Each number is 500 + 40 x the weight over its row's rms, rounded and kept within 0 to 999. Layers, rows and columns count from 0. Numbers have three digits each. The size before them is the row's rms in percent of the matrix's.

# k: layer 7 attention key, 256x256, rms 0.0996, rows 249-255, columns 64-127
# q: layer 7 attention query, 256x256, rms 0.103, rows 250-255, columns 64-127
# v: layer 7 attention value, 256x256, rms 0.0881, rows 128-221, columns 64-127
# o: layer 7 attention output (transposed), 256x256, rms 0.0636, rows 128-220, columns 64-127
k249 098:553484519521473518529452476419602517444494539516488541512454491428508487521573458515469487522528562434504529452508446519446531514492534500572584465484438510509537528572488521529505530520472497
q250 097:471489451538515522464452494565521502541526475503463485474472448511502522468463500508540548547508519540479512539532476596504472497480500508455504521464489568479491572510476508548509551545487592
k250 096:447506561524556513516497453468473543471495529445578454490491560480480561428465457461498526550422522455431478576507553539558481446485488562531465572503507506471495464443559534487520442527526528
q251 093:513523513498449497525457486500508492432512507440571539540486420478466541514447523592495488528530475436492483460481505537526548478573517508565461523527432454493473565434528558430516476504543516
k251 094:414525520538512460446523489537546573467513501448438498476426494469527548602481522444481481513491539515460494499478561476526534499524490492494564473544488484430434543495541523456452498506561515
q252 093:541485542519531537522524471482500536492508462626476452464553490455550553526442541485541497511457494574447487481563460516533525422480480452510484525451471489544453458498465449570441510574470547
k252 096:519518489433492491499535536457583508507507478503500519464504527557478543475559455518503500558493414500571485498528480498456528477469482467449464506509518480537436537500503487524474492561536536
q253 091:479468389508568540545451404496561507521513543457458497457545523494413597432488509470502499527520398491533411482574484485480489515523484534480495501491533507468569520402469520507561540497469494
k253 094:458506496480547501528476494543499544499482529444412474481487558482475520522487530407466554508514479388444452545508528528484469523517482472520501493494526416475416440471504487538479549536516468
q254 101:498483493551539430534521494553545483544566482501569522481492492485434453459465502558503560515562439537469491495529476550450506473508528505566530493479467450490502346468502494497500430477482491
k254 099:538487513481509480565455454551497448472526465550482510510506557454496500491510532450496561454489570529415573531504548423448506495441552529459536501524594488542511495559537508438486492536521434
q255 100:495504528486468521514539508584475482475470480550550399473446549439518471506494534486546481545488543500510455441583450444501451481497465527514564448492490561540497529457517471533503438500587508
k255 102:554527495516556516553519532538490509460544479499497519530559509536472502513537491507456465513478553468526474447525585520517525468491554517417458567495481508492478487540481433374488508442463493
v128 113:560458489491479493513523425464470477459522510463466506505481586476541456581524497470504495531533515531455572439514567554487459451496477528499480507467585538457462481514491516548575544442528484
o128 114:417503514479492512529529461563580503485466494448537515429483445597457548474463485469522561409431558575499501562487489428487518479514528510463566484468486452468532555494480469539409440446460551
v129 114:486533494550534537446437583477587553527460584436485442500519520495535525496567493450594490481447468504438471496470495488510486479492539480486532492466617548480495578529506545441491493469543442
o129 107:488449510542544554497461389512549504476482450512491507521448550505494494552451555494517498482468487525525490555467497540512602524538454438483501547554429432465507437464474544531469435474470483
v130 112:578474610481483506515443464436508501450520510483498533457464490456577495470517463483457570534472496497554484500477528413477476492398574479508489482474480537483456505415518549590536489492568638
o130 109:498501423492547478504525492527489483484520503556473465502510545590422490533472549463476506478560433481459548504528513548538494489462523464466496518496539486509557517548483433462378458486469527
v131 104:530470495505455514571554544477571529537521558550479551446537448534615468555556517473550496478522553457510420565526538501501506470533530487478515593464515561409482542529541502522498517479460505
o131 102:491508514584528476502574411494436458535479525445477492568550505538400553451481476478537568475544545538496510497511508460565530461590531577553450484539517538568522468444477486504460474525469455
v132 103:601527513508489588479504499529527496499509471516514486494517489458503516524512407577477463443513567487532516552529561415584534471547493494454476558396460479456486516473477483477501517467508540
o132 100:481493473544534474460481414529520462599491521475445511561517538481503526529470446464512525465468447496500488508515437573465478510534517537571488555422497516506529466507513470513469524521479492
v133 112:587492479525523463511552502507540502450441414501495522457458492565412565505500534470480537526522423489483418472486548463491517484505401475513469596536495476486508524518533465479505503525511504
o133 108:514475485503471542465519488539450422435586499504518475476620462442535483463420444512517493556524527522530464548450509501520568556500581470526499478549532517531540456458497541504544502451559496
v134 102:511502467374515467530525551514572501551435535528483417452516506536512567599487526530513524459471530506509547559425453456477474567500496552472544458519492470473503481482471525464473513477522444
o134 097:461543514508481495410495517513478504554559517441477498539478494473481510451509491555476484506475411572480459491525499477525512504561508511497520514511461469458528554481564502476506548460457449
v135 108:529525532483469533523478476430413557550473499605519450402473452577514509459487529495548464457496515501465463574373481495437483504512509559542432530492470490541579497437455508575549577503481524
o135 104:469472450514533460485468524521490461591516476522441521651475534460510481480520390459501507566503513452537532491545451461535475493492525549599544477475590551510437523527521494488492458533461480
v136 099:526505492509466473522516447526567494484547532476534510515556491468503524465513455403495443526551464526428493489438504492507544443557542503537518510494547624531499541515537582531526521534504484
o136 098:499529483512456406503513485464443491523490444513539545492439487458479472525427554588565544525516486506586496534468508449472548581442494497428420529531570462545539441494486486584500532568463476
v137 112:490531530484446509537506540467534432489475535489454440539469481550498464514501561441513500472491545476508512472487479534492441507500545520573456506545532516572521509550568498525470526474523505
o137 109:527489470505483500398481513473498482489493540490557560499539562438493505493485522582541481461525432537558487484484538466531504553428497538492471531444497457535515558450514512497509520525496512
v138 096:463536526499573497521524480519473493454443463517512490490491475496518474499454481486396480536559527422520433507492537528532477481525574416532434562467500514437528534483611468494469459507432498
o138 094:538422467510473518501456499502504516470479508539517523527517517474482546538577515476476525506453477501443533506513513452485450491430476577575558469467530493568419469492432455453517509445587550
v139 092:492459577560504519507491538500610560554457544519524487525549504471535497574481529482474474532575532559500483516510523439472452493552544473491524547475460442517525537463536523500444407513515527
o139 092:532486540448534542532513510477480445448517470450469456514506470463500498530504502440586574488509496499480497470489499463565506493472471536509481471450531427565547480546472411461597525509463527
v140 100:473475492507491569505483509465509488514460503457488452489500405511613446492490568497520526468587545519487556512550506485542496517519496486453548479501540540488419474469529420507418542487514494
o140 105:474503496512557479487522468459531496484443529602500522520506537564454521534450547548437491490548492508489463466494544531430536522550461415495477516538484528475502521489471541498514426506477457
v141 102:494431520511500458562500468489450539550525523504557477505429544548526497461438527486481517485482499506489564506474511482410505516476474485484478451538519499518495529519433481421555443530528541
o141 100:539487482521461461457448543530475469574519512492449483569462468450475488449499425472428490616556554485515503544496516484583510511458573499491581443468543481486523513430522522517537525472453497
v142 097:445496547529510511474486491436495533474468466477497506471479448556475561498453519492524498502546485483484477513494535444473520486594517456469478497500444531497500520517552463470537559542483489
o142 096:481461468491551449518507568493485528485580548469449494485552454511478545479552432516482549463523421485524486453512520517541489512461487476561500507543525577535482493491467474480510525450487536
v143 094:593527544522472443537501516467419447504444464457488509595451459502463476489481457502492547538577516542507500447469508506597515564523510497478588523501522511531418502472486513438494510596537484
o143 095:445500496422510515491446532432503508458584464497464525476560463507506513528525432493489518506482458523534461517477464480459590517546463499513497477522553465479553511504511471551495528456513472
v144 109:542459515503454461478503508491531504502524546528453514477555418468373492468569494505549514460492519515494441540482518399442529499466528523506518565483509476518525565521572505522463574533485591
o144 108:444499484521472483490511532459449461507550511455503506492551472517522532551465504426485587525523441473525523520507536503527483513580571456478467526481481546521491411539442430496447476501509575
v145 107:497571549487539531485538583461529471554483492460476513472464470518479566500423553471473498538474524457473421509501519521502537498503484496528439551506504526539581558461488479431457511560427512
o145 105:553458380543563557546436554502456457478487505512532529516521517499487442483487462457592516576502476509505524452509468527436485558481497554464545444458413505502483454495496482562499562522553492
v146 102:457421457497476492522454558478548476445502429486454498445519512513533535492520588473526461508546516499553438572501467507517518521492550508458543487511539459504451561449501463489538507568547526
o146 100:530535505494436518532549446508512443529478484499574484487548457557478349474512511464500476484499541509527496530432525488535558465528493477508508498460485563490468514485475514463547476537503439
v147 110:479474431546483504556572460515464543469518549547512519488450504563446492431489454517535489449504475530517501486505467590467502514518577507539482516584447518531497471496552532399476498435546473
o147 108:577472494483471498444591533494499495501524444463455434504468495487484493467553511525514520530467477587512502499509509532499506522510515518474531478451518487436506543465455488513483483539450512
v148 096:504611446641550571489450480493484512448493557502487533464489441499523481501536526482503449548483505460498458466510516490492550452514553532493633558518547532480526446555521503446539518502484456
o148 092:538489519503435512479487416454519535543531489571551525479486491478459528445500557515553489497481485499504557469476482466562567616474419482465486495503488478562513543431447519518504518488502494
v149 103:455497521499483494515486378543485500533551445421516472519457491495608490551476551541539479501510470520527503585506430516451459575544532589480500445450430507498536471453480526553472488492439507
o149 100:465509521607482456563564534484489491513447510491473550461480468477506494508542433546455435467601508479471509409516495500489478495516453482544476483475510494450439571490515438521548507514469481
v150 113:461508451478516501449445430503446465509474450566492517522493494484489503598477534537520523501555495533511484558515474471484507461445534557502531544497492343537490452514495537522457426488492452
o150 111:487521561549451543482544504435516520466528482521506513485489474490527525536548404484478422546483511418488532480475517471496473509608494481534511512475436536391482511531544481506522541547526585
v151 105:452513535476514505487480488505427531383464545507522503509504517478554455463530506470473474535414512545455543526509487499555499487486462494516482538505539450465474473503402460482517507488428524
o151 106:590440507452528453564463482515488498559554523481456456493536604556435540531466520497480492517514519429464462458491508530501455525529516491475479442509472531553482588554550529524482510483546524
v152 104:515482471518494495489522510508560436495515438505546467465548490468477497481549495501531484473551533471449519466533500515603506497529464494499502518564479468476448508467494463513510427479492505
o152 103:454475527440469465486544468541501494476517526431465474511521595513469473468469586533521516485475497469542450483491501511483572490443509489498513535472485497566520480524493503470550519483470407
v153 097:483556486480515483539506527531466503503495506522448432501583451466518505540496554497509554488521516550543521499423487445601417509468497480442508476524468557494493455468517473528379513477531468
o153 094:496484465511564485429489483484519499487473514513472557542487450498500493526492517517429513513443480390471454431627432498420530539505493478515516528490560452461491481490539510469513475489516469
v154 107:526506484537434522509504527501482468549455484483470531514445449484545463505446433446487476510495519442508470538552522504566533471467479442469507462553532488496462529493528522504560491581482610
o154 105:541451457451469516507445482475441498506519505578509582497542530516489539539584502531505437439486532501542559478435608492500441537531505440521493525502498509484521458489502508472480526517491504
v155 110:553505511460536542502451511559486508501486543571417532441542450462481528466520507571481452431493511494495418484433501502575486476469478480518381481497583513518588469489499528512481512515476516
o155 109:439514398441522495503505506453476510511485500461561470535502546531520490591485444397529542490532473502546577559528492453428504557484426561415512479504396504531467467463505453478473511529531505
v156 104:495511488419509430533480546523603504542482513504534371524499504525507520408525487524492446475489465545560459512468516512541468526496529539525534435536540471457501582477503522510505517546407489
o156 104:503435470577405485557453456485410491491507494444463518520510502508493470553435517508546535519508494505494491533434482494462551463535432409499487520467490501510439518447595421511515462550503534
v157 101:509554527547428542495512471474471512505506524428527495505524450547533509503468507527505500475445545503452526507554459509486424499587522556479527478488530535592456405498457542528525493553494491
o157 099:509488476527494537531501483490486534514490523549464502498466523533460433509519495509427457483569428508495517544470469510534546557449508494586528468529485553456479597511546477554526508551423491
v158 105:499565449581518483549564502451523573562453489484540554512480474519441471478473455538494463428368535508499548489573556491455448379505475477457550526472478497494439475570467491423473448439504462
o158 098:567462508527510529497498419538560496502574500582508516533498547449567470501426553488547531470555505543489488540467464572557467512525513506605514534496466473473507493479479537539571541475472512
v159 104:530579536453478466547546475490497470535484516564481502484478469555518504522437565497517519532485502495487437487506471498527523513538503491498471553453446577594446448524418487645507517505505518
o159 104:450479463479509416488487480515508500513516577490518529541555586443463534442537489585442491476498440466548452526580527483486434519523522534466462430556541567506489494487508492524537503524429464
v160 101:531488509512470533499455514535508499520544484595524476550481566513487497611484489479449506561475550494524539502400564490501516484506538474499520472466582519528522506443505491491458523497517545
o160 096:490492440581543498525482459469524521373499512451478539490551525491524469442536534574540507500435442483450472543475484576486487472525446528514537483472537483477462531528514520542454505475538500
v161 102:510503519485428501543503548507483445514471484423459487504485488534451543447526524516556516420471516511425474508461463503513530417528529548515542478504478507562517558529517522505529423521518508
o161 107:428515478503405606426492504491501489464511495505533491462513429508542455492519544408481554532480408495541505508548501533478409544495504477516389516534480537447500477506497500542517528488398453
v162 118:460488466515465471497502479462527464480579519477472528543509522586505479499473473514503477434431554526441508427464496534553462504565469550522463538544493514442506462535484474457449563476529475
o162 112:482509497503526494504468472503550477501414535476543497486472502488456564492450523516547587487531493532524455593569425512498516492469511522496475483492509454429492494479485573521529573487457531
v163 106:432500529521460473532500500459562461487512385505511555495602491400455499518507444507499568458579476524561491495513456438500479523519494514483522435466488540486534511570531429507519476489474533
o163 100:530440469506491503545481527491448541540508547411505528463488491532500498431496462501496431380451510511500486470475525552507541505487495497490534539497477542568482452487508514486450496536462503
v164 101:504456525413443491512512456413509520494512559507520498494511544496508499493506466507534477547500522539535427494529556414447509520409562557478430550485512553444545497459502465489532513473433505
o164 101:481516523604544552499486533519554539501472552495500544562437452513489535509532436521523518486571518548562528478492391468539499485459449508437485440510493531444511400515447564529460481450537506
v165 110:463478454515530553500467523506522508494545531481522496492520514470488483544524504504472487496471552512530492469541494593449508538505521443521482530484490469489524516512574490469540443475554523
o165 111:535514494501491518553527427540472534481437442476541447472480428533514542495545474504497450544498468466502532466462573472526499517526565485471509460515484485564537538468458541503429373468459533
v166 106:459528526457515478469478560535580561491568461545423528497500456469468391480533600539472534517480489585457491582513454519531490469533513466500503536477508485519550478425452488560456533449530497
o166 104:460545480563508441576466454471495532509433464435619512507511597530490515410529510571410533495596496482507462453481446537474500524482526534482495437503473455536474478604564491500450517572514522
v167 102:455474488487451472526432502522539487527529429448467491519549411485508522511533544579409539507473502485509443507506486505535524507506490538565437467492473547498553468497532517485568486448560502
o167 102:487502449519513515517492508476525525539491496504545504558474514542515471545494481506500410519535486456479579462458481508504507565413500600548503497447457500567480563509523450449479519589485501
v168 101:483465482496435465525493567477491508501494494649508455502556532581472452583498518485433512514495517505426527471523482570556565480459459467487534505540514482431540464503483458511499490459501500
o168 099:580519458460480538471443502570553487426448580446508515555533579526467521470524586549472523452462474454508490581449446468471446490543490501492498481493505551498423494464507624487517594489479504
v169 111:483437541469527437530505447457476485506511494526461564515513538578465549562452423475584445520507489479528513445462533545504471559540514512534439434527510478480626439526481503528499537477520500
o169 105:483560447480462544544513567466517446482441483572501505540433487422517424491454538511435536532479565503397477605457382502473502469417546504542523480494538564504472492485461562509515512447512519
v170 105:455528514497500537490517504491508497431524607507533474425443552511521482490501522491552501479522503489497495482520493499586529430422602449475508576442517425485474577637535509509497496467447479
o170 101:515480539505509503417553452511466483541504477454464574461497462492431614423574457426519578470529535465580463519551460426481500489528451561499512483532470522496524458436493518512456578510466521
v171 108:494484551466485501521487502553482487453491514477500505461552479464479563569517377548536593481493481568505552469410485409502502517452582450552483494455503475555507493469523538497483510505523498
o171 109:519469457520535495514565515530540477549559477515494444511496510497493484471479477506442432499549466392483553491529512539477552508538509445492547533497501495415591517545496488512458490451493476
v172 114:507453478494437554512519496441509413505442488429488467546482442459507470502545512469533575565503471531464508495461480475548435547565499446465444457496582481460517503464544529544518492441459546
o172 112:556504499515469523482438503538510597450503477492498477537483548500536458480493544506471482408523531481498506463459471518468499523480528540506527525499516503553502572528479455486452470475523408
v173 115:416454473529482527554507411427446465505471432555505465524493491536518526524490519438491431512539541592468485537449497530549441556453494539544528527493470507446552406451511540489470567437404495
o173 108:521522481449461427490494639509535493464494520494461518547489536559550489485466506552430524481490526487553535505569477505515474496523483474565457484546515528495418608546537486502573464557529457
v174 103:508537525452498500520494537441476505432538545526495606455463497558512529491513452469516505523545554495361495537537532497456481474511437469482538501508503504469528484392526541478534426459458502
o174 098:561516468505447505546493503511562496535476476485476547522546504512478429558520581558489525467471490518502560498501498484462560547552503518471476437492500427460484486582521511505515542471442526
v175 108:463543455530481497517581515453530573450519461500510471536454487451533491475444454472590490522515554480522466555532573543433512579505543507418474517503512469450478521491517512476573545455464555
o175 106:592477513524516535468487502528471506548518534446434484523557483533481504506555504533457568500539484583522427505481460520578477418458467540543510490524493540560482532482526468514491426515514508
v176 097:560437419549554530539487515420534496475491517518515417478515520502487561478506462505543516475453564503455587514451482529555531457461444497496503476460556533464466487527488520486522477481504539
o176 097:498479486412447476475509456553545517448536577473442530457479555462476478498470495506560502467503499475530443546478534508496488508518536496458575478457496439470492478461520545472533494436481438
v177 119:570508499481456423508533501529544512554474432422466483479544489440517504563547551514463476497530509484477487513569564482596567541544437551453467547480598435497412537478495534441501542547492535
o177 112:465521532519546549455534465504450473450542486473491559468524592492519416480434525434480463486498563438579483441532481463512470465550501431447500512483495532507501544499547478454496415447542454
v178 104:477560439508546524511520507531500482420546571538508580485497536491600444423514501415487482525528538498493512439506480546550552416439529428559512459531482429450498482544513509497511453488536450
o178 104:506520549485496473535478430506525528586503479556474451538493526422453505473557483558502510525476507509495529587519500472506545534579476526449440514502530490534557559456564545452479536503476574
v179 105:528537491449511416486551500462482496528513477438543524546534525460568452556452508518473529508541530429482473508481424545501554523497490486461478505560454476509500504554506511468552496546430454
o179 106:423480536464465516511533516583456482591479525482526480449490526508502461555567506531555447517475491511556534525520573434531476446460444497506480465454466531557469508455503449512508558488530526
v180 109:555481514496546537431576508428514513528512516481566508493492495464483462483491480520474459539465558463492564461552521463569476474533583518530469498565557455542510485523559450478387429550468435
o180 107:489498523460507572521535474519526506449450561502415499509545619520479496518537497502507478544517484476490464492492469507496564573487462546468526511492481432524506506444492584589525529489540555
v181 103:562568507482470490499576517486494489480452548491494522442543530414556497471545543481538395473460526573435451474551531502601491517489522473448511496539545465463530530472504493461414443500468529
o181 103:524468570504524523496438452469486524578546493448501495540498564518476506517408522536497576527496572490529540501458470485455529449554432513514473446485474540528585547525517498442602553484586440
v182 104:437544464478492397577479591537532481445489474475536445502463499498538493484488480483519464531565455517518451518528563544485474569513491574525550558553491504443516510446494543441504485435464452
o182 107:539442590540512465522495471456481523496468466519478463494511469509467521498442501551538519546588530527464479430453523481440513427463494502514423445475499555516578530555564501482542501516558549
v183 103:457552531495450520562530513623529472550457477474447420572474533407497548512450419530513569466518504517463488515495537489533548538482477510511489441477568478557522468515448464486504500426517528
o183 102:554420434472490494439416498442561483488523394435468499493476472522470495523541538475370495527571489477520528471457519550497441473465512495497559560557416513415494536488574441463505503557523568
v184 098:462476484510467500489427509478534443487557469532441468499472427487530454488549530531518457483515527526432462509542495491516493589414576495534502509488491488516506571421545522534510534535444557
o184 096:497508508527468531506506486459495509486416524471560510474515558583460533501521518490544510461577475532515513481514544474487572482543458473446478448477482507512499485572460454443466405579557497
v185 113:530439480472461497511494486429461537515501489465507517461519507529496501479508571482530469512492510401527451463512503546469509575472495509528515478550522527412530478450524457521477480496417474
o185 108:412520471542560490512526478526516467511514499499474505510626565492498513525489448495542511558579514467519529486505589468527499451509477469495523535518504503574502561448456539431525508480500475
v186 096:508437409532504514523512503493526491527563467539437556563508482518475458543547547569466586538452446510528469530414449458476525464517479513420549527492498481470422499457466451466502439457545526
o186 097:455515525539472538486473431502543537420486550451519443439594516572574514408471512519533396487491493530505455496517515592559468571491476531491483555446548440540491521542524535521481565532487532
v187 122:496487388511492473465465511517468494506509475543492525446508465503498548528529578538497577502497528516545503559490544419486526516505512514428529486556465521542532561430514520515482582472488578
o187 116:501548489547528497451516473418474489535509513479476440559542455558508392477512430433480517514486459513484468491480514559485511528519483460503483497483504505528457496533475486500456488515510435
v188 105:411479520539483509474430498548474533538470484553552514483556487594539532479521557501445510533509557505470568464440546531401572555583549512500476459500527489513502497485514582504535522489471536
o188 100:551541536486578571504537480441565509491493456461476454583524516468450474549489448556522496466450404495539459507458513444470449480475478452495454488559508491468488538483510451508557504485484514
v189 118:508526535469538472520485489485524433505493432447517459493462541441559519492494481506510543500498550473531537527518473440467445409393463539512582446495450501454356528520513475536511469489521499
o189 114:491465499473495490475467538507509517469564555479436500541503473520483466476480534579517451531388490529448462485545574589520501508497539539505436478470489557458519538491537495490523539552502475
v190 099:462547501463492535470426494474591418502545469492519500462477563502508587491478540451560455551465508392460595474529488437472454536576448589446422487498509502482528509550527467534471511497487555
o190 102:506486498514487387547531519515551609509506549490508499489545463438493493531557493401464554418553462500496448489481518544475516582475553502494573519431454519561429516490499505466535443441527517
v191 096:547494538462564438513504546445585547490509536452480545557530499466519456482546443525461487413463527481464486567465506550442575520463521516494452403621490537548427493602505498534515541544552443
o191 091:500540508466478539470551452452504483556496455504537498433547549515496451524496564561580460545477485557448500492503463486504506544464519509456482507494499416481554525446482517470389542495463590
v192 106:496516528489522529494468471497483515520510597514467416529477528543476516454545493513428472520485544540532511471506587501517478444568472541482540529493481541487538543487429443541523542505573545
o192 104:557506486494491463546396533463497479419458472569488516510449458486519469465406469470527529513511514526562522550528403535454518405435482462521479453490568490519465479440437532539456561532492504
v193 112:486469476527490472516488512476503470497555467515538527525517592621494469545513493528496513466426467499490493443466515541489469498501451472519562495472541479533606525485516515470495566495535412
o193 108:461512466511501481510452504453549405522488500505605506481516504405405515461472502565542503514525518539487534630445504441567534502460533479509481537444491498519460479532540482488465482459513515
v194 094:509509516448498556518510486446486554441518515487445463503514535509567491450543552483481529535491532551509440548466496511516590533460454510477523501543473533481564431477544483497541460520528477
o194 089:537562487552444513473489507508546490541587550462509547506544464531477469442507497517469533519497515472513522522501444489488493486476404538438459454538578446460507480465596528467537572514490497
v195 111:491460470455567461529490495553518500527462507467556451461401515538491526552450506480449456455454488457512546508479533474562501479511493549512542521468570548480472487490393478482471584510543522
o195 108:427483478516503435482441472534500485478505471501441436518521488541500480455449479523499457512492507551523332535493444524495456522444563416478468524523445515463461498507510550543489519536568530
v196 100:535575439503431506459516612508551449566565512486505510550471435468507467533450485502552497461495507584554516529530479482475478523562511580451478527527559511490392584522552544429502531504529503
o196 102:483473532544456429487414496540465554422473508458528518451484471516513514530512527502520452474494539480524497409500559517475538502566493470485453497514476494505622464469474467502512478552516535
v197 106:479459465460554479439612556595537488493535525532473475442440540522548482584476517464458518444463481544483485523526490465465516498468548501575531540479468486430440493523542534536480524522503459
o197 105:486529527555458553489498520502487494579487571514511522541496483466440601420528445531471412540504456573478519483474458547573519459485501462476497522554485518495567492538415536511472501520492519
v198 106:512520521447552510595525523440539460555491418498539399508485427494495466529426466414482461510569489483441526520477466494503528482557468488461486393474473547479578483475502482512522516423476489
o198 105:451426510496511493528381516567462530532397564518512530474507521517522521440498497532472492502439515500550478468491455502421481561480495428544515562498526451481472476478540487501543453530525514
v199 109:509481538453498515482509590479542557514537402563435426434530526390422544465581461462560462464488515432513454509485541487473485535496414446530535447508536432512567503548606522433495489524538549
o199 106:486476522478478538493500460495480474543583513445471531524594476530538484550478483530501541525514454490457458506473564491518523444500499480571509564529445525553496446521478494473513464467553492
v200 115:536535513563494500465534571484417593471435533504543534487620456482492477491493539469517480526490559532450544469480491505457539484524525471482445507512491469495526420524495458500499556566420442
o200 110:462535576453520530562481490582475518618523518456520545529509551440489505495444494503473547512478467428476489509486489490610487497479453467537537528508490511546500514479541517481527475410465498
v201 096:549439448534541531495482453509536496556443525511496566516499525505497473507450488461481515425482514534511482511461508461496561407482490505454402464453546563436540557485443504525499543459472580
o201 091:462511469468488504539464465503427548459501403476439501534483454490535533526485448500546482501439531446538471503470433553471438572483469472494560502441503462508512467522487518492466454544505549
v202 102:519558566535570592483564562457485467541482439513497459473462481504529529477517607480563560465459499326474492489465545496521467455450542472491524484454527434573460613557591482496446488511541506
o202 103:507473597607491487457505485541485526537609576507506494557597445498495395520529539487538434547446471552500496540448553540456499552514484520522493542471472533399483494500542472541524485438498496
v203 100:547599481498482537459462543474537532493485460530489491527551539528573483497450533434545507515502511562527453521509542458507543485391501556492499454571461433550581441517422432531465540497540487
o203 099:440501507510527528544496532396540476467558494512493455473539484507487481483593457559483540485517496454465519497472407544464455473585510447545515526519544503466442524432541566503495472487545467
v204 108:490513490485416554428496548460429473449423495500474439432516486461561480555622542497490502489491568470533480555496504455443559510513511484469556501568498459434547482479513489510483474416482502
o204 110:527518530524540495519432464526545482564487437559482558537467505531466480473478494498428479552512473467500537526443530472469476533526456478549462497541567519487528461513533639456494489499457451
v205 107:452468474524495506517459492488512514473488548532501481472513450557488513477501508555549457492507507427534474520540520520466436524480479569492519551544514499470484500458490500520505530478543469
o205 106:515452481547506523516496516510571478604494523537525478588567494499496510490505444498511491546507513509485478469520445493488503416516487518555505517513534528534506546489466514518506467514489503
v206 112:477441526480518502568500481482538454503436485453501496450562502501525518526478488507539439509521497574530518502595609456548469575522512555535568521497512520492489487487519575506461500439523483
o206 111:467514516427511494471476560537581526466506532421467479563467518537468468544419556455419595523594478523540500541482463477521557519498486506480464483496513539463481491502490515496573492565553458
v207 109:479499455512480520449483507488538492479466475551497463542416469454491518468478504514563473468502357450500474501509456539449480546555471510450476466472478535518443488533505529496501505442501432
o207 107:498499497547468521494512486557524506536498438467508502481492475518440507507533464505448469522525561547456515530534574503450553542553484513476466503583497523488567526444561427462535468538476523
v208 102:551481455470539521499529467500465485479546453491449465518479459473449531546555489539461448499498523421468551519534529475547489522457446428465468457481474511459454482530509497475457522483483517
o208 103:516524536442481441436490507618436514510541463540513520462497489485531467559488521504495503499519486539493407515402525507449444542495517538503509502499468527585436528520526510486483478501485512
v209 111:510446501398546472496419507482499499502501465519477488427458529502427525552477521475494466513487471537499557527516482525463511565598583530528550513448477591423471542466499472466514532474456486
o209 108:471517475539464461480488481560498488524451505509577487518522435591534564475461409473498582460541478579498495489505499518506502519538500500503461506457454501572486526549477512595525515507461459
v210 097:498470537412588495537523505486504470516486577482496507451479485500501499459538621479531514522432508532540454493465483460539424494545469457554497502481507531534479489541528516501474506520461453
o210 098:504481521510408484494508492546473543535578526502517506553504478459501501448476429560489425493509506521486462517562443513530584478457449551524511502484445450594514524545477437469497514564532482
v211 102:437536521510572455498504478493443460479436444485503510565489558507454520566512503447548480597478515493568523426481526480460544475512466520532524546551567502503507450486477544566409454509478434
o211 100:524440571464416461527489443494548548481525473585440479437511474516544468503488486526516509479519489487474456468434523470482502512463530475477481496516461522467560523524564486501500484467541563
v212 097:453495501417496446548549548393515442557483537460535565490523475482504499486517547516515515488483495503514479396541546357589516501437501493521525502470508506518483524577459535442502505475457446
o212 094:427525568511505471543509563501489526571569542516463488538407466602536433523440518416534468466537525505532527531517457504478565489574471475534468520536460557583509526490516562490476536519523481
v213 099:498502586533526475486509447491504524540448403457487564515542505447441468474475395487457469514499504545454510540544542502500494553536456489505504403514532473504508529489461513454512515561523463
o213 095:423465533402548509512426570447455504542556501489488533461531502552540457470512499530545510459467547533571519505439469488574525485457585531542569546485486519539458510499550474489544539455441540
v214 102:401440426545515493490606483514530455502457462490437499551497464449527511509523594533569488504423465579538523501547556516548517510584564404498560554492456444451482476545493488521476495512512536
o214 103:534539578463453477581449470517525542514599514501564490508495485493488523466389482436407543478558573463458490468466476503498470493537516503474447511523555552570474550525481456516530497545503495
v215 112:505494517431412438547509553529541453442519534455554515492574588517457524520534481450506465507508540549493429537480468493495533556462482500461470498510510485518495483507435489517491537474539496
o215 110:532524476582593468480509448395529457580515545470562471440487444424545474405462528543495552478518427526586527564499485504475473398433551552518522479504498510440495509525530565499539533501529465
v216 106:527495465511506530546472482520543502512493489531545515507525448492447531511513477537491511451485480539595464489552551502472502495475429543544516519508518520539485501482514487514583549480473514
o216 107:541526523456489464515513518499466471429533488500510520543503495541500527529413487551511489499528536529497514541423488500512491534499495420434520415508495472495545454545479518498467469594539466
v217 100:464497496562520444451561453489485530478547605492495568485436512492468518554478397485486549597454466534466467459527481590478439550540495471504544505418534531483494457536539510515482478516512529
o217 098:595510427518514494545503545480563510485525491433552513469466546479411612460494540429470490432509520501561536557455520494546570436484500520518474507533519477533458475495473492573566543433530457
v218 105:548429477584532499481508473603493517454469474529514561522499533514543494542527526532482542478510389438446493512544529470512477504500461426561478464560439489508441508465502478518511454475534451
o218 101:517497541443516508548536526522488476504498452526452448566555461482531483414554494553552436549563577582536552482481489550518556519458454520453532477427536440494565482579475515433507532559499479
v219 107:533569413465465559478544506498513452591498525425489491570521467495537467471517566488513505493486522547531468458504500503464479484493578444498516531483544422540571519522543530516496525507451427
o219 105:394578591534475542506496519492476504463512506594531580522496427462590455529510505533547387493509527515549553540457404424480502555476442433504476513526461511526425517462506493458527432524555506
v220 099:507518551502477548418450521519512516504495549484505534468466517493559462510597527502491532498494531537428549479497500445460601519563542566540505468567499534485467489492547552452534452451519473
o220 100:520566492499452524523537461470542511581493456434479478525489506560434469456497498532502468474480533472506525497492510520507555536458498490535509480427496486514548532502524436451501494506515525
v221 110:492536530531497472505594511541515451474566503520515543477484557497483454512515427489564518435485492443516477473537537503465512484438494550505517505481537497530583521475548478491533517463530478